config.yaml
num_key_value_heads: 8
bias: "all"
lr_head: 0.00332
train_tokens: 711400000
Each number is 128 + 32 x the weight over its row's rms, rounded and kept within 0 to 255. Layers, rows and columns count from 0. Numbers have three digits each. The size before them is the row's rms in percent of the matrix's.

# layer 5 MLP down (transposed), 2048x512, rms 0.0446, rows 1433-1539, columns 192-255
102:147106107111150156155146134138100121123208153126119117092114099116160084156115122145156088122070122066161087084149105167126115062169138143053120126163187130113183194143104139085066137122104105
094:148116092121085129070136120112081119160133151173126083167159141149132147136164131145199123099130148117122133159074136121113081081172128107111141158101089134137103084107128115099118185122167132
114:081102120134188177089103101111187102104069132161080171139035145129151076139117140116112096173124124110199132190080186115163076112118060096120123137141098088160134155110133120121086164115123159
096:179114123137139167158165100131166171176057136185165128147148127133100142199149137088162116141173133150162079130165128112143058085122128095124079181125179137119151093116121112124091127117145150
109:112117061148115131143112156068105094108118101128128148154159199194092139118129099185113031121174104155206100122134116154157114115178125105158127165151175127183141155137139082123176169128129191
099:051127132141128139180049101141156109110152101144125126103197132154120069154087158110080160066116119170160127167104121125125078083147080152089141138122167109136163065090106174173074153134184164
111:244136148145143069107131107089083117120107105170130138138178154116098097073105168108160137102125159151132145099153101154075124094106169151097142135113184150136110164133144084131088114099126141
097:120085170147130112108118145082177113070110167143144167115070170153151092155123208159150092086111124134158107147112169122128147122098127154133119144117157136137142171174097124115135217150172105
098:134141159116083153156109119171132140149104140123163144130162118103178094108097151152103123150129104106160116148107151140089117106143119115165086110162158082142169122149143132170160127138165175
104:128122098100127085177166137149140178113131130120153131161103157110114129157120098139152063155115131163104113128190137077177162108135087117130129160101169117133116138109134156105129153126137114
091:189111113111139126136106139086118173138079180121103186158142116103105089109110093094137059132072148147073124182103088083143118022116092118144148111159151171151152147173098139056089120153114129
105:108141103107113151151075113097161151125151154098167107162112111128135135114159159142086138126099117146169130201160137155132121124131084129114140137141162150108152129113140129110141148117091121
084:107080135088106114067137125145145137088127107118111098124171142158118098104079125137109176123171110088133083087122146122174166105167098151137111093093176172126103038120145111144195066072149166
093:153144147093187072097131106108155093126148154169136188068126104133125159148118152135126084100090160180107062123177151157137132190107147098126092056161171115104121160113132063130115112136146169
108:107163105125119107142111112134178147134146135127134110113136095140114129117073111108129162133118142186125165143152109128100189180108097092121123098110092126162094129114128128097127115172125156
111:128166145095143131126131074117097152132130106170134117077141158122169176142149101102169180078145150097168129169102149171124086132136156105082112137086089129114110074135128119129078102135123195
101:101142103078168183093124166121109062168118118202131166113199146086145112119140115105172139153184130141170188124165150112150114105088074115147135119093105126117119163068155111082096086121067125
102:153186189114070093069155115149145113077147139104125087166060199156157095158148132128142143149124148166175149133083126152148116104141166113116099142093156151158140088123127167169108099132115092
086:162147113071135140125155131139113080115056142213153165183131131093152147089100029157150096120110145122167112171146143166092102123099166196115142112144099137076103126131125118173116154169141132
104:146141126130130140152114128136143129159156087140145152152126113168076151158204163155108199084161113145112172179140129133108145192146145165152140059186111116099112115145145128137091149038115191
093:128128111187106144126096121155142108149084131197075106179163097142117114079142106127117115157138152097107080084115164095095103134110160132094122177147129122141102139102103113182113107123171098
078:103115126141144187139092124129075113126100101097074139159142132149152070151072172141082109095103095111148134090121114129125141125169151176157096108094167140132108173120124131093119142154099148
104:140065116106179140139123151165082142138180110118138093059118084158127093142110126083125166125129115147077124078172116153141130148123113088123100123119110134103149151088093117135126103148114115
094:171174108141112153078107071146168091112135130089127117131138183097088128107143119152120166097067120135112145112117113159115070124136156127184096163183060160134138161169115157167158115079130127
090:161142161161106165110149097155126137136126103138139135145125131124140086117095163168226116102119137115117099161138163124155092104115114147110145179145136144145116098117109100123137157158127118
094:138149216064171220136160097066117090145119177115091090089083094131157149066160058128121103110084149151129141155138080162141156083064135149108144113109110172110122136140153143140175118121162150
094:189170172119060122169112092111144134129154127094142101198105108136112084153106087150188150078091125087086153126101180124103132129101152127097139132075138132124176121164121145127128167117160081
101:148163137113169182131112182100099176114120104154123149168113092210117067165166129093144083167108144114108125159127106156125135106159093081114107106167116086120112162135160102151100180083103086
114:102166150150059107048141091120123132105140168165100077156060113091202149153137143106132134140174152122147085147109131135161188155062113109103159104167097091138047128153098150112177131045068131
095:161137139121144098113102133110128167158100178106094094139089149114098155187085148102165158137098107132130147132125188125156153078135145113144139102186144113196163153147036158077118142108104156
105:131141102124146091097041111113146116121147130098128123092092158107180150161146158106162121090171128091097163176120182113064093121143124108127089150159129145163114055036122156157166117145175189
105:102144128157117169078146152172191179121162131190096174096116153110111191090116156142094153133183139111139091135106123100128104153114139090150096132125115177159166143179089103195106173095109067
095:116114161109081127176089100121151098137146076147085130113093099071108134123202095144146100113123111106161066128088109093219098124169173180140076141131144085142080131097169114146164097129071146
102:147139137160119078132111150180100116136094066142154118170126190150105145128138104107126138124152149127169110095135122087169161184062199144143161131141055066102191196131123105086114121091167111
116:173100122111147094102157108162046153087158132106144153118157186139167126154197124133159073133107170123100153022129115150119159141152109100122132174112127071170189098109102153125154155132098130
093:123102119101178096126145094125166125153138138086094125128141191136074147130086153137132131100075143121163138136063137176177127169055130131124067059115118101119137125156156109150093187208125130
099:115147122086155143093194160128091115119106171122142145128173119179073117097102162118120112092130118132103091123114153120168125110137118185141116129201107094115172147106126086177138117116134107
109:144068080159134189061110159123125105192118167155072130127102130117143126152126154126123136107128100172166125081210137077137121155154148158148175134119082164142101165098182106102098165167192101
090:087092101156185109091100142132065135040177125112129115153112150085128100082108132154128089102170099146082128142099164111126110107170145127154133110153113065143065118140171157124173093117121187
102:106122197159189153144171102101076145113117135117157122138148106097119166106145123113124125086165144174141092131121127095112139141093198153117093134122171129108139089208164182159102144095122156
089:102110075134115133167179160075163145086149092094109099122154142159182141118125097111131111122099121214089150119144072160136133127058063145148119157138106130150165162132140166176079165137096155
100:101139055037166130152126165129154102087133078129153085162093110135192131115188112170104069087149182157081112152143081139174092095101101086134119203129115142128137138058144091173117144126132160
098:139128137106144125180147032194092113135167108122152126171114160130182104089134107037128116118124127106117081084091101183120116157166154136086117114133132134074147174122125072157181146142142099
087:113134168157144128084125087155142105079113066074085124152122087091127175093182168113081107095131132165096099151152100178142163130152133154115135110144086096095117119119150103127071080190129123
109:096147149126153109090197159172164065140155139104134081191149111086103156117172084150170093139127115137122203128124114133133125103113190129131147167164119171128175078064099066123183127111125132
117:131122085105099155138106070154151143158129081120142126136116175137171114128141178164152085111125129132138122132101139156142187138169166113142139158150102126112157103069170101089157180136133095
117:084188158090185133150120112108114147136121103080133116139130151142110163128129077117133147206171151165107143094138188096135103141121157130157117136080161126159180119132102090108131162062129171
106:097173176127191114086125075040156102193180158167122132072144141112131133095120105107082126126134135112118152079136146087172049231164048131112116110181127106085140154118091097118183052143105105
096:097087164166142115090157167151165125161093165117090118150172155112170171193155126104117186133119122067082143128127162118103131130094134137144155140131131117161111151160165119093179090101151160
104:086139141149069150183136097123123144109141119099147117129075117135137046106116168143072146111066139198152155181086121134101125134066117183088121059090089154091139139156175168090129122222092091
106:115151193143090169131103133141231133103135141177115148092179183191121121106099085151166130078112118130140116203070148118117146170138099179150138148104132099128144112156148144155146128137128091
097:175139090153117144153107171104081138085180091124137122166148124162117146158172168150117069080131092129159141133141091129117138131157197118115140085127091106115142137161083160166120100063096163
096:111121148112109169140156085090033124167110176128140166130118102113128128108138067101123135156095040139092151127136126103139090205135095165123133120147115145171118116143085139119107155156148111
109:146139132116154121126140139104095114153082084137121149162156051119131123095107118147140123075172144136102154101150120145133173190150165159110073107145155116086167143146083064060137140161162116
095:130111148109131124114157122071104146184116091098122147059096096170118116112139124097122086107099165144074183129145175162138120146191091123158151113119083110108161154107152111083125094091146149
097:152171168158113147104115162128106087155077161182189083165072126151162080065149112134101142137101116090145159126143137138130093105132127114120140098149143114129074131129109117167154090146152161
105:167098151119099139094095052137123164132147152078135088135079132125195172093159133132109114131120129117160140121134127100152116176105170160075108121086099178131094131117127096116145136155112067
115:161156105124149108087187119178119169124163081116180114089106111112094169243138111115074099167159107143160116154082125111097115077103142116114111058179167170186128122149130124104113152130117131
107:115045120167104092141141109123124103099126136112077131138154045113126141178127168118125134149113120169122116115133099148133125144069130069097120110115082128138095145185155183204113148184130142
100:138085100124078196054108131067165128112164194083166198139133105125146105067065101114176157078125122136084135159097176186142156165113101173152082159150098167132124131122162131142085084205097151
081:117124171073112188153177127112100172174157083047143082114160040099142137151096155152108092109087114134132126127131168130184098117169119161142157123120145134168115114165126156128089101158106143
103:150103131132138170090088156125148137087133192090165087173150157089178117141138132162138208180157151121143085119067132130127103121103127081114109101109136120158175129061118129186101195130066067
093:115128101131137115220137118107126130094109164123075140126132067154171168150091128144109121117098168162177153164180134136111168116105089117137090157141151157130158144099098154141099170099100125
094:114147122154109155136121138088174141147106170112132116126131133184126092128122130119147076137192085147164150085124146157121123076056148100131122183129134141119103144137125125110099099122126153
102:139098102093106147057151094124142110146198180135089141149156137175133115182130148134158143150166151130135126096203115111163128086102141058116121111158126128117103144164087100120094196089072075
104:188133148154121108124078158143109095092124091070154161123164157135157163124135144154110124156134136125140167120121192149146146131165102160173121208109154130165155156107067115092132159130148110
094:165132160068173152115075062116135174102077172152173165176198150128119174138155105124131142078128124124089103118137095137145075157114073126028085125184113156111124153111188107198153155157117116
099:097136104095112092189130144082102103111060122125108127117135151154117103095042171169152102132086120082163083157141145102114136117119088127190128064105177169175144119146156138171113181176136122
108:154126114100155160121105163122129120172157140108101162147100119157146102096086073112136121133153084115140115116153093140120098082123177100148108145143124189132193132102171113176155140121094128
098:099111155180139140104140157143141131186177133154078126127104108122178100080156165115133142140142106086039110074135121117097198143101109066150114127091122096143123156147108169093140084163171115
094:139140123159099141148140089136111195160113114173112162193153132132137092122108104128111145143133112115086139184059100142134194120152166188167146090129121175053098179111121147116091107076143140
083:148169169107108075168106134137193062138128161142144184175136106102148169196125162158096151161159135121112107124117159082198158135137131136138105187105118139143079138099133115115120125118146128
116:173152137152112092133216127101155127136090146080119085160128137175097094110102165142082099131095089086108160149155141162127188132132219126124148107141144159111108083100157113071159179124140132
105:135127095174097086149085142148167127113138103124121142200075166145115122124071105151153121041118098120123110129094057154128095109142118138130112154133105146054100084045121139147156129110104115
098:118119062090119110175147141134185134130125067105127175129165091161131128084170118110137123089098141118212162184033148122125086150138129157182133105136094120122173134150158153100191086088106117
101:161129150075143101131181138110065133105114100136154126138140123113171136095126095169071087185141106091121105062071152060129075196097159115119131066167099107146124094125148136103192198137169169
108:111198124103098118083105099094180168119129012124125078143131114144123098111170060121161126126103148087114144131134160142108108137141129153092102151116078088078162062170156151103162133107120150
103:148116079102148209144175123156163081098115094160156124132101110150104140141133089154081134078130164157106113087113110125175169130155126092124136114131129117149048108142121178177093180130172107
098:135126122165144160121147168077126090100119158145112126065111090159112149087042148088079117123130137184100167114152169208117071082138123176122129124068163133139102130061119125144115116123167172
097:102113115100155116141184101144115131144128066127178135094152051147088145082174104103136173083128082144145112123139080144148164152109093149121188101131081119112150134150143178169136137083166141
118:139153097201139139072075099190063155096183131134152106073105201140112131126133140113188122160101099085097158179132113120122095150077145168126179159166098143146155134121123203137142124158114133
098:121142196192177091140082165167147142134135093162123070168148084110135150084100109106125108142101105056082138144205125088119124131097135091077083123163145002150136188105122179107126234146126126
100:105130131130134109097131141142121115101110110189137097131082150088143111100082088134207113038121148122116131123096142113062062114154120095075105140136099151129152157125098119161098113102099118
097:130097121132095109067174107134136150133164170112174119153100181171161104118089167119194121119074141146153089139124158101138100144130158119096162112184106102097155139065042159147093094174149120
090:138185128117083108121167148154161142157086141113072121127146076182097141129101140091144197152127110158113109150110122066220105104130137205110114149124110166135144102130177176088146130094126127
096:116122093117187189087134136151106121105128135129104104101088134136158106112137091095128126141084111086124127063133148084065131114107122155064146093142122167184128107133164081157101128189165148
145:114121124137125207171086179145183154103115140146126115106098093166153154095140154109128125158126162100090088094086126124143068179143146136121140091135116131150142094106140181080117061108083173
093:111157108070125111138151122150122154170094167085143153105147117142195112127197124075117086121107171117142148165123177068131075100148068148155118086167144113140156091084185134161108117149106144
094:079098147091189127115129144128102130127132082202131076125116105142124121161052160093189117053118171104154082090059126122098161146158110120113156174134070160082126122150134163130135150137133126
098:183188058054148148098149084129138050091063156092170089167151176083097099128130144124105089146167125123141137116097140212158133139068149161123159177193137142156145135135174129170153182155092138
101:141189090132104129127146138148101192125141070085117137107144083143149125104135147125189112082188095178149064178122104176099127142139127154123139203112099147093129111112143139114135108098101075
106:075102115088043154103068127100115133134111060083156125106133129092134141113131132184141126141118124152138136096153129142092109117115150143167101112164131114127153162134160119109125151142095086
093:126087102130146113108123130161131108179162107161162051136118127106139088137107101120144132182154137109173103074060093115149123133127070119179188080119136117119128193090138137098104122173138146
114:049086100138145148075154103117122255087073143096084030110096157133146146135151144126075116076170112188132158160067157157120084113102093158095095165107125168123084099071115077151097131094108099
101:101158101103199110128178117134066059100091178058134113089136128153173102082150164091098197099119107184136117107113080124090118131110120193156208121118192131154163140162160130136187111063143105
095:160078155101094158201102125161142143152132134189116125129111157203148133136059079075090128131173138143131211065108131102156099119080178125148102103125149121111165086184131130209155106151129114
086:094106151135159110208127136118102070215121169147125101108145138101113136095135123148120132102130137129141160160138140162108123149091166164133119183155091137105203153159156106143121121172103112
099:162179082128133103154199121161097152126115098103139136135187112092057123141059139177066086138100120148102161120176156123114111133107107149107196137114068151112107145124119127102062172105111111
110:062147108124089101094094167130178166142101094112165136090188104141127143142099164150171103110153182067127179123107190092088122143170123187162131167140122129099133127069143129149157099124109129
098:139191112103171079136062121080117171181114159122086165150143115144145127130130107093068140126118091133081101116056185125171144143138056095159139117163135146158147133119167132098121145144055077
107:092133076111109143106144090179107181085101137067112131157205098108122105082104040121137123111198082186110208097162168125144109130141140130150118173134122153114126104148209139125176140137207181
132:096164130094105147115176184146093151151142095131102122101157164174115142168147158153081126088137151114110208113083152103163130144108124192161134064072185114140120089184167073100157135099134105
105:117101050129127074171133185133111108171096137180108168180143136121136138128097178121073149086133100129118129114104144168109169112103151165154147140138128060119098135108117125136138139157111147
096:069162189085073142102139066154130090081116077154196141140185140070110129124176138185080118092129159143096178146110121106109119186189053105101166102103161122193135109059207126174194159156149100
091:170136173131113164110180108166174129127108162121095111154124097078110095095104097110120196115111146130138136102111097042125134175085047176105157066130109144140148111097139136107090137124118132
101:235122158123116140141091056113162160116156145121157170107076116109127140096064157178111161111130121098083133139140139099130202133118099095126166123145141140114160087134144131176101113138093107
096:157130162103127175130127126170174150121136139090136134159106085119166129136125098065126118094113119097083135126134109150156097126108069108130197097116182127114125109141109110115077121075122143
# layer 5 MLP up, 2048x512, rms 0.171, rows 1434-1540, columns 192-255
093:126082134099148130067170108134082079120137132107156146111089126148123044140100113129123213125101097175173072183137122092145089150052118125122114139100149133147135127104117127069151099098149135
109:122111127132186164083120126150134082039140118104127104152152115047177157115090090177157103137117099079116188109102139122120072127123113126097139101138137117135104140122091109106165148149168109
098:123172172088119149118144092101166109092145130155155144153133137055158143092096084141138168125145184110166124137120157124156152115171148115139116089102085095115130120131128122104169131127127128
107:140131140122087126166160144120148101149091137101081180082167136134113086174055087142151142115099149124125103147175168127103122136184122178114085139093110119095212124101103125129143086111152107
101:141098174111102087092106101153195142118174185067130140120116135090118079100162176142089092159130103132115112096144194143144103144106171133092109131168093153140076143145114088141169129141132118
108:126084207128110109135093113179152165169085106120123141134107112094163077156039133131098096103063068145165111148140128147140154134132136153119177123087110133126081133105100187192116170063114119
097:070107090167056160110110171137136143174153141064131085138147161068102105157111100090195104096143102080129161084108162127129148095103130137067144118089049094181177144115147143157135133154093153
104:109129175112186087108138170096130148074161121123186132100155144153085150079097127142129139108188101115081105134207088152136166081129067146108150129090094088095094157164121129134180100101081180
104:117165108106109142100104100147181120146111128108131083101132101095138141099174141095165169095059094117096102124161180042127105159127128103129138130179118192091102157182150085119140075110139090
093:128195133136106127134075150080150067135124144095134122125157089090178187120117203157067076108133101114123152139118122129129151165172185092125108119153107147122098105123126084188144150113041105
106:153101161113173111168195086220113062122140195103144105099146102049150144101125163096113066103131204132180174113138081109156152121142166164144139137122162124155124126153205117095113142149142139
096:148162117136097174180084147168168153092159172064190128183159196109110139181195081105130147094143158144133158143105087119101106137110106130182084116185093130086114128098102082113160171083097129
098:130103133137081086187083081149177125177133110163145146160116109109163121104113135148131138146131117101117174174092125159137147159079137121145092115126109123091165117092153151144134074144139128
108:133166104092192151132121135111097128137102160138163070170105074109152111152113131145091184173062091107118164153137144130075169148134153114141094117127121158160115129160150087100091145123171120
108:089096117148150152072120135177169181139143137135142112112150076145152121124120120117172114125129069172117166191156086057154153146129116092153127115112128199103144089177176115121087116137145106
102:244120112125134127114137149155145107177117131102130081143105136138097200123156069109130118133121107158122129126093109116119155126188184077142089082132152154118153140103140061175105083124130148
098:144111141149146138080131123221140100091140075094151195182115083125122101141145111114147120115113094144095150171105129109114105166196141167063143136144196083062139118178128160120138034144102135
090:137152127103095170157187166153099091220120164162089146138139175145084068104011105141104140111185098079117118121186111122065091108152194161139125147129122171144133114104126136132143076108127139
105:162161130150140072133132164139101077121104115094126115117145137131144138082141153120119159129062126130115177127133134142094134157123098178182164080106106221089138152122181109166156064145180084
095:095154122080146169115138087127142159052098122125115106106171124089117117121206104124155113096145096054170155159154119173037124135149180173121145084183102135133139151160106130142160101111091138
085:177123140128103200118130125149154115111140129148157126115098102107129105114131057116151173155075105153100149179147081116131130096127148022136124176181144136100136101113166119124127145144153096
106:137181137103184076104148086151170128084142157150134165128123139089149144191121087119192102076107160132206129161151094116100109097141131188110131169133160096093133120135081137136075121120153179
095:096112166161158103178103105145145083153144060162121122150151104165106097103103148113107117117064128191150158150106181173114103172091203159180098081102141154057128128109116061088127086152147067
092:149108141110160154096149122091166140106165114148076103151122122108125174097119172126137098112092195122129121084111180138114135158154115177121127138159112138126152094170164178159094150139125117
095:112139096140109103165124161162159184130148062134141128131053087140121089142140132085151105075102165068136160110182118154194135139079116094120136108123132135143154150150066129120131100120158143
095:143135157085112152204110120137130105127115053149112124125141104092121172130106132146152132169203089174142238092138066150118149098141139162148093098073054186102078087113113124126086103108152158
107:119136141099099126190114181120094129105105152110045171107195158123085125117196124141114107171115100125121142094172115142088109133096191149176114138112133106117143129137123095069177118161119153
108:142116091068140132099151129123137165116141125140105118187111119120143126135163115102111096080118126118185025140127114094121081139075170121145119087095091148094161171122126164119092171091121131
097:154119085180114184122072145083116167066165063172175068123129109098105073101100127154138125072148133153104167154184087177150132177194156135091096112106108121106147176162156090165160091148156173
103:151155063125117128108152131119175135113067128071166160156117141125091130075041146179099136108134110109155132086136141154138124156156136179062177079136075156117094148115108110146141134110123131
105:101144145053142135113129123080170093149133130157125080159111169151110123097180127128109124126067140113184104115117101085059094139160133141067142113174095145182111153125151096127160171177070138
094:072116179156174180125099111142130145157150184099154139122098137146099157136095145139097083109109143128151153183158124107157157098162192105140098134152169133107162078182156117140181144163117083
096:097136132155132144131128145122143182121110067138113187116141146148130087138128149096206122148134089091114086103186094110094095095088127099157186099115185153163150117096102150137126129139115088
117:116125157183087136096176134062151121124178129119144175161144144127107112163118165136119115118164093149171138156130142163139085105108164120139131131141142112086111117154109163110117113167100150
094:135071084089109117154093157094124138082166110102100135136109123094108170099115143130146119150141161129165155136123112128159184078140108164145125130164128126099147128119217124164088100147109168
098:119179072117163154092162165166093163089109114097071084081132126105162088054193138145119124110148116069121120128160140061155119159154212060092104131136171098115106111152217114149113113115126155
104:111123117110104136104128175143130095053160136124131134202164147067114088104157166166117106124088120130105178111119095090153133116144132128112044153091211144146092105126113122096077114149120145
095:127157148111158117131181163122084153165106139074094090156150147152135131117140116118120094157120173112142108094110102104179150115135179163112169130104097130151163151148133107124163079144162148
103:123080183103155122148126055057163136146116139173085071104162077130180131163067124096130139140121059099127168121128120129118128126156146105047113127152171096117064154154134147183116118090139089
097:196062100111153082151096145080047114141088139180130120058121177157141135126085086148150127130091092135178130130085102074094117193182147102159114161164173128144103197101080099121067113117090103
101:179114162171071117135144162125127126181095124098122132130135097105156073158050072031127117098102132135088111126128102142121105187129097140157161154123134095176127160151111101101170094130157126
096:164067109137088136166120068134143133168134161154064054117096107106141152104086097167136087120148156095096131166102147115092140199108126216101124230117175151108091219124197147132114122104104156
088:138157081136145158153132120124145121143129135130174137131076119208109106123110104139078167145114131157126139221104110148105138116120170087165111147099114065164136178141190082129074180096070158
105:133097116138163106111101120175150105058076145157101125135135249181091133151067071166112125168147104138120139142084143056105149112108186188132082143146142185130161148077121143129133105112179111
112:125123067102119093150084170094168067143176142139143122103119072198110085125134110110149112116119127190113127159146130153108104122110116160099160137177145074157125157135122152106116075122126173
112:144109096111093143126136119122130139149106110128114112080121135159126153186108123111126172176141129113122054106170123063181094200151097155154099075182187146123134064140151122105132134077115154
103:048124119124117112141090145115082127141138123154115137125138114100169146117097116124135129152123162121089118139090203127150095122105094121140147101142149129110127094129163132113146166104123151
099:162121165100120106114160109165130123117170105095174126103137128110089127159131102141145151093145108118139121101121149077132115130116143136177090109145139104103138183058101142169141074096106131
101:136134189168122151082134143137108117103136123105112162116151118141133104122133092131136161157128136074110119150157156142119147124151195117091115147103153127079155047121099103076204203137151055
102:159110078162137128144157141136152151151154211166108142121144142113116146080136164141101115129107103129145091222115128097176160104125066171087149142147180111151121106143148136106149105125103180
100:139093096154139186089127135126168129146132179104106159118147120166090107107121135123125131115165128074155123122138124148148141105088112097095128124141147115054140108153138119106142034194103095
097:104115143098138131111120135100130138101064074128158191075111173179086084072148121125185116050194140099154159086191142142144100174123164119121055207110085132145088126119138181226090170116153168
105:143045121057126118083159083112143174131085096120063122124119121146170127109114084136076130205132147098098067107109131098088179182128183074045068127155123104202065176075129133141116030140127167
099:166138125171070089129158149129121122118151154132143113153089120141136114111104100170122112147101109100139085068160165165163079060074125066148114109129130163165142192202153143153133149130119183
100:101091123163168213130078138179135155136115097104111152155197073135119100127152108126093115136130096140148090178144118129119114152117101078136132161101116129163127104074140117115131076144174130
101:071133185144112143187096118128115116101134163121124178090096164093122130125109186107150111144122143181148098142153151136120154104155202172092161122100158086128149151106111172125134076083153159
113:096195044091151093133095150114159108059137129151150133087120122113087136185137117145090123177104111125157103153126089122160103105168178100140181120165210161169112135107203109134086090158153119
103:134099166135116127141087102076109099151150133172205142178126180094107132148118092170128162123107166115162067088200162158097108097129122131063108134150108126121119064148147174125162180116114134
101:112157112154072172092149128091144093080140161149110161128081052122177133131093134149085120146123136122156185087098114116083141170109105087156072078176117182182125155127141159170100109145108143
087:109137083152042077104162096165163106135102154183147087152118164081139095120141133075103154048090170152128179185136118144155146117120174145149117158121138099183168181047037145102127105108117118
101:141083156170158148078104108099088116134111143115136133114132078109135093154141041141127103152132116174125138190140147091135129094114107085105122074223109144172161108080120140076162068162160144
099:099183127154144146092145134128076048090167103082130109137142106035093146106145118106073129110146074142175113156068125096088110163103124174101133043091121122096063106123131182097089097114104168
098:123151078070053075128127102108189118157117129133114132094161130155146129136167112142096198115056141143107155135133158182119164140167125132083152132176172101084119088092169097144193091178125159
103:079117079150140126088071169183143088145139083096091118173133153091147111162116152125153159155088132130073156159165131123119117124083065093086126108104181101155163139127088150138143164075165149
101:143171054131155108136150146110135138092105169100153090193146112135089119136133178099124116149148113097087150117138176114113109109140147058158129147126173136122141066158190147134089165144127119
097:114080144181104120151134178125120111144059141124099157125114189121090115129070164177136174150194145116129168114175167183144150126158121133133177190138134143113117117161096133082096140100144121
098:161137111077167113186129118094099047157184101148173140088142134061123111105128126165131133118155140076113149110137059124113144172120089131114124162129101135093117123102104154100184102129106131
096:140159144129133105165144126146108156128135167091111151113113167089174139144081131195128121104146133109101156134106136171162151114136133048117078053107138087165134155136128113140139068104123108
104:073087133119119138110091151206140139091133069111170109140154150142125157128099097115191161109152158118105109142167176149124109177132105155132143064126107168111185104104092104074113156059161094
086:192088121137123131093130126156191135133119096099136144113133120077105176147111156120092072045118113160142118074169175111182163155101103090088122141136089076133125135176115120145147135199110137
090:127143105159100113106142102117105169174123057126094106105121161130099113078159100164115120174105074080091113097157092140111105149139115138122064096107097187062130131147165089067105141146104088
115:124110142194128118096108105138185129097103113065101144139131142190136141187111153123066139152142077083161170157111169125140191123147104100129115134066107115158163145096122112111091120123121142
106:160070079159110148099096175099137129120159171142142078116095144099152192159135142090137114096117130120164229160099154155098160092127100154130135086164117159110127085120172132115169091097113108
097:106125110159065169067127128162160089085090138126127164129164109092142144108132128117137131184167126135126071184132119166132103118135102138114072110155161155163152136166164118123116152113134193
105:112137083158114116135145160132166149117076178130034097122116102163115109141135166116155104064110162163130114109156088174058151121173129145174090117102120111147150166113097117064131102119177157
100:153126189083142155104127148079039150157115157108180142071123134174111167118133121143089102133140097125108134166150094090121130171097083169159172112132134080127087107130127187093113173089118133
106:104121151202157143121065135177090169128129140155136186091096145139170117101127140122101156127078100082072134096103118146092122135096127152168130123078119119087165162137070134138141180164148130
101:111075143060139113192090149187101105147087128105146044182147142123120115148139180078150062072183122135125121130164151099127166137093148100074111112134160135111136031099129143107162162140149117
099:084088112146160120149125157142131128092106146143127119132136134135116152111133155161085150128102111115160134179156159150089139125109106161117091136170099109171116152136123116082128084094159156
111:125122107120105158138152099178165118147092079102116135130050095123091073116136124137200170083142097056079090140164094141139176133056136174129141118113154079142138171147120161120153135150124090
098:176091094075140154125089155128070107120161091128155174096126087152098130122128134175070114106099144182109154131115128088129131100148081053131144135150160111074157134078109130148063099122133138
095:137130084145148136142130197108130137106102073181165143140145073143112156106165171145114134121119136150142124073128136174171091135109099080115096132097121113126155112124102108156147166135175126
092:167138157140182105112090145133089107140135105091123116088132072095151130093078101107076119113099152109170116123089128070053127145114196118171133105144119204175112153203143121134122105097140205
094:130142148119143099137139142113066168083210142136102104060119171108148081161104124121177093142097069146173160139071113166141136137121079163137179144122137133099117171166113047164072116124174140
105:118151144106145174101163161121113088124105140198101109178191108116141140151158133137133101159087120145105147105123103125112139134146158167169084142151153178050116079155134127066139157098142106
130:084111138127121136173107086168200094126070136130168177135083126142147039100109095079129125145157148035128124103161169094104191122094082150192138067196126174122128079138160129095169126105098124
097:136089093152110125114094109137130130081144147129127114121047130134032074160110153190137154102126063125109104126172131142139098173122131143164150140086121139094100111139142151136100102160137176
099:155183115102111065130150139082135213104124100168099136130110188146087144141088130080156136046118120210104156101125163121126107103128084137101080130096138123125090083121135132126083123138166057
104:114147153122133150067137114172167100104111143148104116124142108073174123100196099182049159116132117117106114101154129100184106146156156158128154077111095115111165124142133165133147109148153142
103:108111163159131102098117098104134113156158139102119146105136123100153157116138105119135134118158080141095169133160088168072133125127128094152102154070113076105158065101100201142163092164115139
103:151128115092050134184115215134149137128139110146143115164083116089059128165118087171101168169144129141077109088115151137113145079101166154114164156133161119167136151185120139120082135108079142
095:121156095115133138132110115138129108130105127134133073093133147128151202158064092112153102076135113090112126039099087059072091177125149151113138119090137170170135141176054114077148070105074126
099:138156071094132100068137124099155126128102059136092085119145145130152101144183085127134123149136106146122105145147139149117118105095150144137110095146130137107146205143129198115146143163163121
089:122092093113138128117096078143094121103082082153121136043131168177098119091118127115142130063126135098107131082145128072160095161138207103168186144164127121157130136171147140135130146120081130
100:146096139110133095148124106100109096085128151085130182111139140104123048132115126180182170113180084077110180130155088166144134123120106136145138155137131162131092104125134128142141149124134222
089:096157138055086089115152177108167152055198182085075147161091121145095138133134124166138109140117118113096151121096133094139130150124141132116140121132112127117147171057098154102118127117148184
094:147069147146159166117154092100127177120173149105082170035188107117161114037089097141144124162152150196126118100137154158140166133086106134113141084106115115103090182128084091103110132162126149
110:105166145107124017120144133180126101101103143165144103162116175185081196140130141116160106155063098112129111151121117086078138127164093127143085150189165136132155116068138159121111100201201099
096:162160180218123145078138150167116141142170118070119114113125118081094122117078129114139124170090081104128145159207091151136192088073165076137161118111130110100105094199142119120134106133123082
105:125072080073139172149153131164140146165118056096097147087163131147141166042151193113175089118103113105117098109159126115153130130108108105137112118133126114147129039164138170135176110152123138
114:106166156140133118146130174137078072117149150158125080158072107082093150114110109094127087135114108151102166146137108100124178111089075134131117109090178128154121075128148151148144139124111183
103:116218075082142134100113104127148151117138136130150091094142189116166173108127108145141177142171111089113168141124137107098195148157101145165135138107157183112136092079078081124191082111146164
098:119177127134143081123164100130095097096150186149120109097140072123120129175070147117151097110175154204066159157114073159127143116117140131140135102123061115119076113133197163152143106130156172
092:089105170109169136159144139107106131073208131108149158124174109147112147149159097171125099073119141175118149121123142111058071104161170163114111135144117139143077161134096148185151077173098144
098:108078151073135115075134101100113137099156110109119076189135163198119128084091188150064156166130105143147127126146096077141103094130149130120163080100097192120117101112126167130126128110116190
098:112145144148124176106131150108137150136060185118140140069154163139167178172089118117115150159085172090111153078087101121090137166131121089176119129135104073157143179106116155115105081116160098
114:180191177112124233146105103153114143158104146153117044142113099147163190095138204148118093123127159119173152124143116133108145141138104109092084109134146127120180178144128136102136154144155151